From a checkpoint of a small transformer trained on Wikipedia.
Size: 13 layers, 16 heads of 32, MLP 2048 GELU, 47.7M parameters.
Architecture: LayerNorm before each block, learned positions, no biases in attention or MLP.
Training: a variant of SOAP for these matrices, 4535 steps.
Each number is 128 + 24 x the weight over the matrix's rms, rounded and kept within 0 to 255. Layers, rows and columns count from 0.

# layer 6 MLP down, 512x2048, rms 0.0809, rows 25-78, columns 384-511
[[ 98 122 145 134 128 138 121 121 145 147  93 101  96 138 108 145 156 155 152 133 125  95 149 189 149 107  70 128 128 124 159 122 177  93  97 122 108 108  93 130 131 109  90  87 117 202 141 125  94 168 110 142 121 135 122 121 130 118  60 112 117 130  83 111 121  80 142  99 121 121 119 137 123 105 172 155 157 119  85 148 121 152 101 135 114 141 171 130 151 118 139  94 150 127 143 146 104 113 178 161  69 179 143 126 111 177 128 129 121  88 121 105 135 175 162 143 132 112 134  98 113 156  84 126 174 110 160 132]
 [169 109 121 124 110 104 198  93 119 111 120 118 133 110 129  84 112 136 134 140 161 105 151 182 159 130 138 109 156 108 121 154 118 135  99 129 188 128 123 135 167 104 137 109 135  88 128 124 139 136 142 146 130 122 110 157 120  88 123 111 138 175 137 113 130  54 100 112 116 108 111 130 131 147 146 143 174 160 106 139 145 141 117 143 135 121 113 119 148 161 139 110 109 123 135 180 134 113  98 148 101 103 143 130 131  93 150 147 102 153 135 149 209 148  93 145 142 111 136 110 152 135 142 101 135 134 135 126]
 [139 140  95 113 179 162 145 133 137 146 163 138 125 128 130 124 166 150 157 145 101 116 117 161 162  90 137 154 135 139 146 121 130 116 127 140 102 160 138 128 167 125 152 111 110 149 125 146 141 174 132 158 143 135 123 148 148 123 179 139 122 149 147 108 142  77 113  96 165 124 133 116  72  85 105 106  98 120 135  89 114 149 126 140 163 158 101 147 131 109 149 102 147 174 123 104 118 117 133 165 126 157 100 128 158 132 148  97  97 113 131 107  91 120 134 132 112 111 129 153 114  88 162 127 131 110 151 100]
 [164 108  97 175 124 144 175  74 142 112 156 138 129 106  91 130 208  94 123 142  95 126  89 147 151 157 101 112 123  90 107 136 110 148 137 128 163  88 116 122 109 132 135  81 100 131 153 141 119 148 130 123 127 109 120 150 182 155 137 135 139 117 102 135 132 171 131 161 112 147 103 154 133 128 147  88 141 129 125  68 127 105  97 152 150 135 120 116 156  82 144 120 152 142 113 115 148 129 145 163 151 128 149 129 159 148 154 125 114 135 105 159 124 123 130 124 136 131 130 156 100 142 169 130 116 122 150 133]
 [109  68 164 152 115 104  38 118 123 122 176 111 131 114 110  76 144 103 131 116 107  99 111 108 150 131 157 111 128  93 145 157  94 136 167 117  86 131 112 116 132 117 127 151 112 134 112 117 193 151 138 162 123  87 117 104  84 118 140 140 127  85 136 123 142 139 114 111  98 129 123  95 111 109 166 120 105 153 125  54  62 137  79 138 128 158 147 139 150  76 108 140 109 109 156 100 139 130  84 121 115 119 113  92 152 185 196 162 162 157 121 132 113 127 106 116 111 134 156 124 157 115 111  77 112 144  93 106]
 [149  84 185 122 108 131 131 107 187 141  87 108 127 102 143 149 116 127 116 100 147 160 158  99 166 151 148 123 116 115  96 126 144 131 118 102 155  91 164 121 140 124 137 133 114  94 132  97 158 100 157 128 123 124 149 191 145 148  99 158 126 132 130 100 130 105 129 110 138 115 123 115 127 109 130 151 128 109 112 109 151 148 149 120  92 114 198 149 103 120 185 101 108 124  82 121 156 152 175 129 133 112 171 117 131 127 109 167 132 112 111  98 140  93 126 141 116 150 126 122 130 143 150 115 155 155 111 135]
 [133 105 183 124 180 139 137  65  99 152 182 114 119 139 104 187 170 136 144 130 134 129 130 134 143 130 138 165 136 107 120  91 100 183 123 143 123 130  94 129  94 131 134 107 118 130 186 178 136  82 106  83 136 100 127 111 120 161  77 144 134 112  66 114 104  84 130 151 121 120 122 118  78 113 121 157 116 147  69 132 144 141 124 146 147 139 135 136 158 103 121 127 153  88 105 111 131 167 125 137 142 132 182 126 152 140 121 124 114 142 123 173 100 125 129 113 113 110 102 116 117  93 103 159 103 138 110 103]
 [181 124  98 133 122 116 123  87 135 109 111 160 101 116 109 127 146 101  98 131 133 172  67 154 154 154 108 124 159 107 123 151 105 167 138 112 108 117 132 138  59  86 111 105 134 156 110 141  78 145 115 170 151 147 106 134 107 149 149 182 148 128 109 140  75  81  90 163  98 128 166 145 167 100 151 104  96  99 102 136  77 114 120 110 120 142 137 138 192 137 135 156 148 154 150 174 110 126 127 142 141 133 122 140  89 122 124 125 171 129 128 101 106 122 143 131 148  72 124 145 121 123 151 115 119 149 130 112]
 [118 140 158 107  94 121 121 187 132 135  84 188 158 153 177 182  90 145  82 117 134 115 124 115 122 116 113 104 112 126 105 127 122 157  92 106 131 144  97 129  89 140 137 174 141 147  90 118  99  98 140  95 112 131 132 123 127 113 143 143  78 194 115 134 115  95  97 120  95 143  86 146 107 140 120 118 184 126  89 133 115 109 137 137 122 138  96 159 157  97 122 146 109  83 123 102 110 133 107 149 139 127 144 155 114 143 114 142 144 101 108  94 135 138 144 123 116 119 124 109 125 135 151 156 117 114 149 121]
 [154 123 119 101 146 149  97 165 114 147 132 176  90 140 116 133 127 146 121 138 140  99 108 151 157 136 144  93 156 134 127 119 141  70 170 122 122 143 106 133 155 143 126 134 132 145 175 123 107 139 115 137 141 120 162  77 139 133 105 139 105 104  99 128 110 142 165 126 186 148  98 172 156 116  95 125 129 132  89 107  92 148 114 140 108 116 143 120 120 121 130 121 131 154 116 124 117 145 134 118 132 125 113 112 119 118 136  71 126 106 123 141 141 123 164 105 133 134 164 122 130 158 175 121 159 103 160 105]
 [ 78 140 105 105 128 123 143 107 103 136 113 116 123 135 153 114 163 124 128 109 141 149 127 147  65 107 141 137  95 133 145 118 177 144 128 110  83 143 131 137 115 138 159  87 127 146 108 135 110 149 115 140 119 127  92  74 124 142 123  89 116 116  99 137 132 152 117  92  91 142  94 162  91 107 128 124 153 146 138 118 105 128 191 135 132 113 156 136 154  94 117 135 145  92 126 147 157 122 151  97 126 129 156 102 125 119 150 113 154 172 148 106 123 181 125 135 124 136  91 119 135 143  84 112  91 117 133 130]
 [181 131  95 105  96 103 136 106 122 113 138 103 140 160 172 121 125 112 157 116 119 142 119 146 147 115 147 126 152 119 114 131 136 111 177 103 134  95 124 108  75 145 100 130 118 134 139 101 171 125 121 137 136 148 121 143 119 151 111 132 175 131 135 115 132 113 146  76 136 126 163 135 151 154 153 121 133 127 142 163 151 116 138  99 123 136 154 125 133 114  99 106 151 133 110 114 112 117 149 119 111 123 188  98  95 129 134 120 101 126 131 152 103 141 129 118 141 188 143 114 114 138 161 139 109 107 124 105]
 [146 105 159 110  71 155 139 134 152 129 172 167 166 137  95 173 134 126 143 127 106 162 111 119 108  95 128 129 152 129 149 108 148 143 101 135 121  97 145 143  90 140 108 116 123 130 136 171 162  88 145 176 119 119 161 193 123 111 118 135 108 112  95 130  94 105 129 124 127 140 119 116 128  95 118 142 162 115  98  67 118 149 111 124 145 129 157  97 110 149 148 123 157 111  83 113 133 121 128 116 131 138 117  95 106 132 109 137 126 133 109 128 148 165 108 130 150  56 119 153 119 145 128 179  78 136 122 149]
 [136 120  80 117  76 117 151 151 153 103 157 146 122 100 141  94 112  90 151 143 126  96 126 124 141  86 110 114 127 158 167 141 148 154 137  78 131 150 117  94 153 112 132 141 132  97 176 134  65 106 161 130 130  77 123 126 145  96 114 111 104 133 128 144 120 103 183 118 125 135 125 123 149 143 102 142 127 130 126 134 151 115 129 149 152 167 128  81 126 125 132 104 175 171 125 192 150 159 134 152 100 136 138 132 167 119 199  91 137 168 188  94 180 118  84 109 154 106 147 104 116 174 159 153 113 123 109 126]
 [172 131 148 103 160 104 151 151 170 173 113 176 132  83 145 120 101 135 139 144 136 112  74 125 131 127 147 156 135  88 113 134 126  81 133 142 126 124  99 111 144 115 109 212 122 127 109 109  94 142 133 125  91 117 140 131 140 131 130 125 140 136 149 138 127 141 175 118 137 124 140  98 127 119 137  86 103 128 149 138 150  85 130 145 185 183 116 184 116 139 141 146 179 180 101 104 117 149 128 161 130 180 138 112 146 101  88 117 135  90 112 141 155 130 157 124 151  88 145 126 147 134  82 157 126  82 100 138]
 [142 152 141 147 144 120 125 142 126 126 116 142 159 145 116 133 130 156 108 141 174 110 145  88 150 132 124 127 135 128 165 132 151  83 114 137 105 155 138 134 150 124 130 119 143  93 120 130 168 102 145 134  91 136 167 168 140 157 151 170 152 141 125 145 146  86 143 133 102 174  96 138  99 162 124 117 135 125 146  88 147 136 180 159 152 141 147 124  99 142 130 113  90 129 137  93 157 120 104 170 109 133 135 106 156 139 144 172 108  95 121 128 136 132 140 163  84 168 115 122 142 119 156 123 125 128 115 122]
 [114 120  90 143 109 128 163 138 134 175 151 124  66 137 108 158 188 135 111 119 137 110 115 145  96 117 142 114 158  97  69  63 127 128  86 149  97 154 108 144 113 134  93 121 122 109  94 127 112 134 130 130 115 126 165 103 138 151 114 134 104 119  71 136 119 117 116 131  88  81 116 151 164 157 145 145 146 119 108 111 155 136 114 118 108  97 108 131 144 129  79 101 137  89 112 112 125 124 124 146  97 137 141 109 110 112 128 108  80 125  98 125 117 160 124 132 104  82 139 138 114 143 102 122 111 107 140 125]
 [148 111 165 127 158 133 132 126  96  94 104 150 100 173 159 109 150 159 109 111 125 129 117 160  90 142 122 134 111 155 141 109 161 147 170 155 166 137 154 149 111 105  67 126 124 100 144 147  49 164 142 147 132 110  99 139 124 133 129 167 116  94 142 139 116 117  96 118 102  98 141 116  87 177 139 138 101 118 120 127 119 133 119 128  83 140 136 176 175 126 130 154 170 188 142 154 159 145 163  94 199 114 121 120 204 122 127 161 125 143 135 130 167 118 184 124 152 111 143 119 112 138 209 165 165 132 134 121]
 [114 118 128 139 131 124 111  86 128 141 118 115 141 130 118 136 108 122 117 110 102 129 124 118 147  95 117  91 143 135 146 136 107  95 141 140 144 151 106 152 117  90 130 155 127 130 151 161 152 108 115 139 115 133 154 183 109 174 140 142 124 117 163 135 129 113 129 128 136 144 127 132 165 161 131 153 113 131 140 114 124 126  82 163 129 125 140 138 130 133 138 149 127 152 119 153 130 195 145 114 129 198 131 124 142 100 123 119 173 104 138 164 152 155 141 134  71 104 112 151 146 165 137 137 136 164 121 110]
 [ 94 156 107 153 126 126  84 109 139 158 129 123 112 118 152  92 121 113 123 120 151 191 128 113 137 119  73  86  91 148 116 113 131 119 140  93 109 147  90 144 123 135 108 115 130 122  93 133 154 123 112 107 125 128 123 134  96 116 113 156 143 136 106 133 142  80 105 149 120 110 135 152 112 173 145  82  88 148 126  86  98 114 152 119  63  80 126 101 104 124 138 126 132 112 136 111  88 136 119 116 133 136 111 131  88  86 133 137 173 115 122 130 135 147 166 135 114 146 143 130 120 124 145  90 150  89 136 131]
 [178 139 135 134 109 147 153 147 147 110 108 188 170 154 130 129 134 139 163 121 125 118 132 145 108 128 138 144 137 122 147 149 138  91 122 140 170 118 152 140 134 131 148 128 127 151 125 120 118 135 182 122 127 109 122 126 144 124 106 190  84 145 131 127 123 129 148 127 134  95 105 140 150 131 119 145 109 125 168 134 114 168 168  62 155 133  88 113 165 118 126 123 115 125 113 184 150 138 109 128  54 122 125 152 136 123 139 157 133 153 133 129 132 161 111 135 135  99  73  99  98 151 125 106 120 107 172 105]
 [101 136 139 114  75 151 167 126 153 129 134 123  75 128 145  97 142 123 156 100 118 117 128 166  84 108 132 155 108 137 133 139  63  58 114 173  63 160 146  86 135 101 124 133 131 180 109 119 158 105 104 112 106 135 114 110  78 120  87 161 143 114 146 155 116 115 130 118 162 153 101 119  84 122 108 151 137 134 116 124 139 121 152 110 146 135 112 131  86 156 108 141  88  87 149 136 163 148 109  80  64 127 143 111  92 123 121 143 138 148  85 168 127 145  97 136 132 119  78 141 121 176  97 118 118 112 157 125]
 [107 136 188 118 108 138 135 147 159 102 141 135 133 167 138 139 177 120 116 123 131 135 166 143 134 111 148 130 150 144  82 121 101 118  90 112 146 115 117  91 122 122 163 151 125 118  98 156 112  70 101 177  88 133 153 127 125  88 123 139 165 170 146 149 146  65 133 138 148 151 125  97 133 146 171 126 114  92  85 102  93 135 102 118 140 119 125 123 135 122 180 100  75 107 151 131 130 114 154  80  97 136 125 117 117 160 137 109  87  78 129 137 137 120 117 129 131 148 112 120 134 105 116 164 151 130 108  93]
 [189 129 124 110 165 102 136 127 156 121 128 122 162 134 116 107 113 117 147 132 160 165 158 139 141 126 154  91 106 120 123  70 142 175 159 104 125 133 142 125 132 105 142 151 130  60 138  96 124 167 120  99 144 147  64 114 112 120 129 176 162 107 109 123 119 107  97 138 112 104 116 122 161 109 142 130  85 118 133 137 122 169 141 148 153 154 115 131 161 114 145 100 140 161 138 126 124 135 108 112  75 129  89  89 144 114 141 145 129 148 143 114 119 141 159 108  89 121 143 163 127 100 183  98 130 154  95 125]
 [ 82 143 106 149 134 141 143 129 119 133 135 133 100 114 144 114  72 134 145 102 121 151 135 111 116 155 131 143 151 123  86 155 134  90 132 136 150 103 150  74  63 154 146 126 110 120 106 117 153 119 129 138 130 125 148 174 145 123 151 129  90  89 186 137 101 138 137 174 138 122 134  82 117 159  79  79 154 191 185 121 108  90 116 119 149 145 178 160 125 107 100 117 107 120 128 140 152 126 129 112 120 130  97 123 135 137 125  70 168 134 152 135 153 149 204 101 118 139 131  94 122 129  51 135 148  97  83 117]
 [127 159 112 105  88 148 128 164 158 120 158 108 144 134 131 131 110 115 134 119 108 116  71 143 157  91 126 128 193 114 135 121  90 128 136 149  97 130 138 115 162 158 104 109 120 141 175 167  77 111  99 141 150 114 146  54 147 120 146 110 119 162 132 108  81 122 141 103 138 120 109 177 117 110 134 152 175 167 145 179 136 113 127 153 129 118 107 146 105  99 167 134 160 128  84 131 103 158 116 140 136 143 128 108 100 151 166 129 122 147 157 146  97 118 135 116  93 105 176 115 126 119 103 173 103 169 110 116]
 [ 85 109 114 129 108 100 149  69 164 134 138 114 131 159 107  93 168 140 143 112 101 126 158 131 107 134 121  82 155 109 121 101 126 109 118 204 121 119 150 118 116 102 138 135 123  86 124 108 130 147  59 133  90 129 100  62 144 135 198 116 104  60 120 122 124 109 148 123 118 160 119 135 125  98 110 146 159 142 163 130 163 137 128 139 131 136 126 134 107 154  95 109 117 154 114  95 108 112 128 123 116 127 131 149 101 107 106 108 139 132 105 122  94 126 134 105 106  91 134 127 122 119 126 120 153 141 142 146]
 [110 112 122 139 113 170 121 192 133 145 117 126 148 169 124 113 133 161 141 145 136 124 115 124 105 133  94 149 142 155 149 131 130 131 101 132 139 122 129 166 158 141 142 113 135 146 153 170 105 133 132 185 115 104 160 100 105 137  85 118 109 116 164 139 124 167 146 121  85 122 115 153 196 130 131 145  91 139 126 137  72 140 107 104 134 114 106 113 116 126 148 142 136 103 111 103 174  99 122 130  76 106 153 134 128 131 137 114  72  92 169 138 171 101 130  98 143  98 143 133 129 151  86 112 168 161 125 117]
 [139 146 143 111  94 141 149  97 123  94 120 133 156  71 156 120  79 153 113 118 110 136 119 161 132 118 114 140 136 155 115 144 147 104 141  97 127 112 142 102 153 132 120  90 115 156 170 131 105 135 154 113 143 115  78 108  98 175 125 119 157 141 142 106 147 111 100 110 140  89 137 108 136 131 122 126 115 138 130 141  80  79 154 115 107  92 149 136 155 136 125 143 162 121 140 149 130 129 162 171 108  95 137  91 109 152 126 118  91 138 130 139 117  79 109 102 164 125 120 115 122 101 143 135 157 112 100 141]
 [129 133 159 132 102 135 114 111  94 154 143 117 128 156 137 128 121  54  71 124 137 132  69 138  88 132 144 106 131 113 121 177 128 103 134  65 182 150 106 125 129 155 108 133 122 119  87 140 122 100 120 112  87 128 117 110 120 122 128 130  94 107 123 115 129  67 149 143 182  98 175 135 114 121  78 137 184 104  77 111 117 127 156 143 128 120 137  97  86 127 109 169 154  91 166 143 101 102 110 102 151 155 139 135 124 136 128 109 128 157 156 140 147 126 148 164 136 124  99 123 100 134 165 175 138 141 121  77]
 [ 97 119  92 149 144  74 132  93 135 122 114 133  88 130 100  84 135  97  86 133  84 125 122 116 152 148 164 113  93  91 141 129 122 125  93  81  88 129 103 153 179 154 143 113 132 174 129 108 125 128 135 104 107 140 121 135 134 117 141 120 159 143 193 123 101 131 131 147  77 138 127 125 127 132 134 104 127 127 144 159 127 106 128 151  64 132 132 133 161 113 181 105 141 154 124 103 127 163 121 171 136 132 118 144  92 116 117 100 139 109 109 133 116 139 130 144 146  75 155 132 160 111 158 149 119 136 139 148]
 [ 97 108 114 115 103 136 181 115 135 110 109 132 143 157 162 126 108 124 121 154 117 100 110  95 123  90 110 133 115 117  97 123 140 143  91 131 129 138 174 107 116 140 163 115 143 116 115 112  86 153  83 169 105 142 123 170  97 154  94 117 101 120 139 128 128  81 136 148 118 127 102 153  94 150 127 137 131  65 122 108 141 162  91 115 132 116 129 168 151 130  93  92 107 127 143 170 140 129 137 137 100 136 168 113 125 109 127 157  93 118 121 152 200 161 104 120 118 175 144 115 123 133 113 115 104 127 143  93]
 [154 150 117 103 111 160 124 122 132 154 128 157 126 149 118 143 120 135 137 122 149  99  98 137 102 121 121 115  89 126 136 142 141 151 141 107 129 125 143 134 168 142  99 140 114 184 165 143 122 146 115 165 139 136 116 116 149  86 170 163 129 141 131 128 119 160 133  51 129 135 106 124 144 122 140 147 133 100 154 159 103 149 117 120  81 136 111 144 115 146  95 131 115 122 118 143  97  95  95 115 131 107 135 169 161 122 124 170 118 126 114 157  90  82 118 115 123 143 157 125 104 148 193  94 136 114  86 142]
 [126 133 114 143 152 127 123 112 118 147  58 110  76 127 160 105 122 157  96 144 103 114 120 121 146  84 152 144  91 152 151 101 128 123 141 136 110 151 106 111 165 107 138 145 132 168 140 111 204 140  76  94 157 124 131 120 128  98 109 106 105 123 197 125 115 106 110  95 126 155 115  49 139 121 124 128 115 117 108  90 126 132 141 157 130 175 103 139 166 148  91 129 144 123 177 119 128 115  99 179 142 139 114 135 149 115 118 117 125 125 163 136 139 166 104 145 110 165 145 165 133 116 144 141 136  91 105  90]
 [135 126 103 163 130 110 110 126 129 124 118 135 165 147 146 112  96 157 111 140 158  83 150 199 120 146 148 133 109 148 123 144 133  65 131 149  94 100 151 147 165 126 132 146 135 156 152 143  91 107 109 130 109 147 168 134 114 146 124 113 111 132 140 109 127 114 111 151 103 110 124 127 132 128 152  86 110 131 128  98  93 134 173 111  97  96 147 104 126 142 118 108 136 121 148 103 150 131 114 107 131 134 129 146 108 121 145  99 103 153 103 170 114 137 118 138 129 122 145 115 117 109 134 158 147 121 121 123]
 [112 115 136 156 164 119 148 160 166 157 135  74 156 130 164 122  84 104 122 147 132 131 192 128 138 101 155 169 157 127  96 144 136  69 135  78 133 150 147 129 134 171 128 128 131 115 146 187 136 150 151 129 142 122 167 141 118 107 141 112 118 149  68 134 145 117 149 145 115  95 110 113 132 115  91 135  90 158 110 101 113 105 137 120 130 106 150  70 131 111  82 147 122 109 127 127 140 170 110 120 133 121 159 141 118 169 107 102 160 175 114 146 162 120 100 133 133 105 122 141 126 138 117 100 115 131 137 129]
 [132 145 130 114 148 163 105 125 111  99 113 141  93  94 116 137 120 138 148 135  53 108 151 139 190 113  83  64 119 159 123 143  97 154 127 107 152 155 124 157 154 165 137 124 116  97 120  98 102 171 121 117 100 128 119 137 151 113 141 144 136 141 155  98 105 106  95  96 162 163 110 143 177 129 106 103 105 149 119 141 143 135 123 146 151 140 122 115 145 107 130 155 136 120 104 156 100 138 129 119 107 134 141 103 130 145 137 127 138 124 109 125 143  93 152 115 109 139  93 100 126  92 132 151 133 155 130 135]
 [153 131 121 121 118  99 144 132 119 155 146 124 122 156 120 119 132 133 121 175  94 118 151 117 161 105  91 164 131 135 106 121 132 166 105 100 142 147 115 129 112 112 145  88 154 110 101 120  94 128 132 156 131 153 128 165 156 103 109 146  95 140 116 130 138 144 104 171 133 100 118 121 141 128 129 150 157 145 139  99 151 152 132  96  98 111 159 154 159 134 105 105 115 113 121  84 129 117 101 150 134 142 123 141 157 117 120 104 117 137 140 155 142 169  83 152 142  94 152 118 131  85 208 128 117 144 171 117]
 [ 98 128 111 114 131 143 100 142  81 128 138  73 136 122 130 117 146 122 130 117 143 160 115 123 123 114 124 114 125 105 141 119 167  63 106 123 100 107 140 142 121  89 120 123 148  98 102 130 126 127 148 146 113 149 145  69 126 145 171 113  97 115 112 134 156 119 148 102 113 116 133 130 113 125 161 133 113 112  88  71  79  92 140 125 118 128 105 142  89 110 134 138 139 153 142 111 129 146 157 158 130 107 142 113 152 141 121 134 105 127 113 107 130 109 116 133 139 108  84 142 153 156 183  68 128 145 110 144]
 [133 130 146 123 130 120 131 143 129 146 204 104 126 135 155 143 135 138 155 133 180 130 156 113 157 117 130 154 142 119 102 148 163 113 145 143 162 138  88 113 129 142 118 108 142 177 125 178 130 174 127 186 171 136 193 144 150 124  93 160 105 131 131 141  89 125 100 104 139 128 140 150 150 107  69  94 117 128 148 104 124 120 160 153 199 133 139 150 134 126 121 129  95  92 133  87 148 141 164 155 146 126 157  94 129 102 142 138 126 138 104 151 147 180 134 158 121 141 147 129 126 136 174 179 142 142 131 116]
 [156 141 153 139  95 130 125 126 110 106 117 164 113 156 126  95 148 137 142 115 100 147 146 137 164 147 136 143 121  84 166 123 141 187 150 116  98  69 100 126 111 130  97 101 127 137 132 120 108 136 131 113 131 142  81 142 167 171 174 109 106 128 174 147 132 108 106 144 144 102 158  85 167 146 124 218  98  98 102 138 138 137  89 129 102 129 155 126 106 102  76 130 100 160 115  72 121 167 150 112 114  90 140  97 150 166 121 128 110 113  98 133 154 139 160 129  91 125 156 110 124 136 221 124 116 164 124 119]
 [108 157 146  80 119 150 104 150 148 161 184 162 108 138 146 108  88  80 132 121 124 165 157 107 141  88  96  83  86 143 137 147 128  94 110 152 121  97 101 150 168 154 150 150 131 135  98 107 163 130 103 140 141 143 104 143  93 131 106 147 142 119 143 119 149 127 147 111 122 160 126 125 143 149 124 217 188 126 131 142  92 163 145 143 105 123 123 144 133 100 104 126 119 144 156 138 108 107 138  69 174  90 119 127 113 130 120 169 140 138 152 148 125 125 128 133 167 112 150 126 123 147  75 102 144 115 171 113]
 [159  88  81 137 119 109 132 108 113 102 108 134 154 153 129 126 195 151 142 108 159  85 138 138 132 156 149 119 150 120 196 106 146 182  90 109  94 138 154  96  98 108 101 148  92 103 136 118 109 144 123 138 130  98 105  61 166 116  93 121 202 110 133 121 139 151 145 140 108 125 110 144 101 154 138 132 139 179 151 117 165 104  88 152 108 127 110 104 170 102 132 140 127 115 114 135 127 114 110 158 140 120 147 145 105 130 130 121 163 149  89 100 147 141 118  91 118 129 153 106 127 143 137 117 135 145 104 115]
 [120 127 118 151 110 131 163 128 102 118 102 145 189 124 144 116 106 100 114 142 121 159 144 136 110  99 118 126 148 145 115 185 163 151 151 138 161 157 131 134 130 106 119 131 133 162 119 106 173 132 173 133 102 119 158 178 164  94 132 124 155 145 111 120 131 145 129 159 150 129 150 123 123 188 152 152 127 124 137 127 127 150 150 177 112 134 135 130 141 111 112 122 123 102 156 126 167 103 108 127 125 124 119 110 109  67 110  95 143  97 124  94 149 119 115 119 137  90 128 102 142 101 126 139 164 148 155 132]
 [ 89 131  85 142 134 107 158 123 143 117 104  88 110 129 165  75 117 105 105 113  98 120 104 132 130 155 151 114 138 161 151 127 125  77 134 101 104 124 150 140 146 151 110 135 128 148 102 149 136 136 140 164 126 144 109 136 156 155 101 165 151 138 109 114 110 132 134  96 150 138 139 104 142 132 162 153 129 167 177 106 109 129 103  89 155 137 178  56 166 124 144 152 103 132 146 179 139 137 140 139 153 148 146 114 128 146 131 102 114 127 138 124 217 141 119 128 126 101 191 129 153  90 120 150  96 120 149 118]
 [ 85 114 155 149 146 111 102 168 151 154 111 125 147 141 122 126  97 191 148 160 128 131 156 136 117 141 139 114 132 177 118 150 131 142 145 167 122 137 136  93 130 139 159  99 144 171 145 141 134  89 157 130 131 114  95 134 129 159 183 104 146 123 143 136 123 124 147 127 113 111 118 169 147 143 145  75 154 111 126 109 160 122 126 125 157 100 140 103  89 140 165 148 119 136 132 152 149 168  85 120 152  84 114 124 129 136 156 148 156 157 127 124 158 121 125 144 109 113 154 117 108 112  45 114 114 138 115 141]
 [ 84  86 142 165 115 106 179  67 102 128 136 145 129 122 130 127 103  96 121 126  81 123 142  77  59 159 165 117 119 109 136 151 105 160 179 165 130 125 139 115 108 120  93 142 116 135  95 100 124 156 111 135 109 117 133 171  87 138 154 136 115 145 138 115 104 100 113 144 109 113 172 118 130 151  96 119 147 124 101 169 123 161 114 122 109 109 156  83 174 104 100 130 142 124 128  93 142 142 154 156 121 114 136 157 109 123 111 138 131  84 119 189 124 127 117 107  89 172 129 120 104 167 106 115 143 128 125 116]
 [ 90  95  84 121 123 129 139 130 102 111 119 150 143 103 152 130 127 184 155 122 157 102 107 121  85 125 165 144 103 122  50 131 128 119 108 142 105  97  62  96 106 113 127 135 127  98 110 135 139  81 109 122 131 141 159 189 117 134 124 127 150 118 125 121 130 139 119 116 142 128  89 127 117 166 135 133 128  79 133 154  76 161 123  88 102 110 148 128 115 141 108 137 148  99  94 113 125  99 133 138 141 103 128 105 167 160  61 155 115 113 160 117 105 142 111 124  96  94  40 108 126 115 115  89 161 171 144 137]
 [131 111 155 155 130  99 155 162 165 118 128  66  66 112 173 163 163 111 133 101 100 133 128 115 104 133  82 157 127  93  97 133 147 133 126 145 155 112 106 157 161 102 147 123 133 102 128  95 138 136 145 120 124 128 111  90 116 107 117 120 106 122 158 118 119 155 157  83 150 131 109 178  97 152 101 150  98  92 120 113 121 146 130 136 124 108 164  85 127 146 120 112 144 129 133 159 106 162 174  97 171  93 118 134  58 134 159  75 131 153 140 179 134 104 190 136 120 197 171 154 139 109 128 146  91  98 130 117]
 [135  84 100 127 120 128 112 107 125  68 132 133 134 142 119 149 105 132  95 114 163 181 127 110 111 105 114 114 124 113 148 128 146 161 109 132 123 120 118  97 129 103 138 132 120 119  75 129 114 159 110 135 139 147 114 142  87 109 138 106 113 127 129 119 119 170  76 119 105 117 152 148 109 145 101 145 107 118 149 135 122 143 103 138 154 123 143  83 134 125 126 109 115 144 122 135 127 105 140 117 134 107 110 115 139 117 123 126  89 117 125 145 178 132 130 116 118  79 102 119 114 128 168 127 150 142 122 122]
 [207 142 160 127 132 139 184 121 112 149 150 137 108 135 106 129 115 158 117 165 109 146 147 115 107 132 120  98 183 138 181 130 100  94 146  81 177 108 150 110 114 153 126 176 128 130 111 114 109 172 149 143 128 125 134 142 119  89 145  91  76 123  83 135  78  90 127 146 129 113 133 121 119 122 110 146 138 125 118 143 150 131 129 119 102 128 144 103 138 133 153 121 114 134 107  96 105  90 124 122  87 125 161 159 126 118 183 118 136 123 177  92 118 158 128  98  98 131 163 131 138 126 160  95 146  95 111 105]
 [165 128 163 111 105 147 112 199 144  98 120  85 203 151 101  82 119  86  98 136 137 151 121 138 120 158 170 166 174 145 121 121  96 102 113 144 137 106 141 131 164 125 106 121 127 103 136 109 138 144 115 151 154 133  93  78 151 130 136 143 132 156 168 151 139 112 119 170 173 173 118 135  97 170 145 119 103 157 117 123 127 156 150 153 107 114 132 124  93 172 119 197 138 121 136 103 131 108 123 113  78 142 178 130 117 133  98 114 119 113 131 125 120 105 127 137 129 114 106 121 116 136 173 119 129 140 118 118]
 [113 109 144 132 118 142 122 122 128 138 141  94 166 174  84 118  99 123 151 148  87 189 127 156 119 149  78 132 137 150 109  97 108 116 118 115 143 115 115 135 159 138 113 144 128 130 165 110 130 158  65 140 105 165 110 168 127 128  98 173  91 131 132 101 141 200  93 112 155  85 134 139 147 107 121 116 116 107 117 107 166 136 149 124 157 103 152 158 124 118 175 117 150 120 136 147 121 143 115 129  75 130  95 163 101 124 107 147 191 100 137 140 109 120 132 122  74 110 136 128 136 167 103 135 130 116 141 145]
 [154 115 205 136 123 125  87 113 121 148 140 134  87 134 136 115 162 110 162 141 170 153 133 113 151 128 131 137 130 130 121 134 143 119 120 153 113 107  92 134 165 149 117 119 117 129 152 102 205 124 135 127 148 134 123 138 101 128  97 149 118 105 121 144  90  89 134 129 120 136 137 144 119  82 140 139 139  97 178  70 112  87 139 159 143 101 115 153  47 119 125 108 146 101 105 110 113 124 145 113  98 125 129  93  98  93 132 131 136 109  92 159 106 132 123 105 122 178 124 134 153 115 110 123 130 125 121 133]]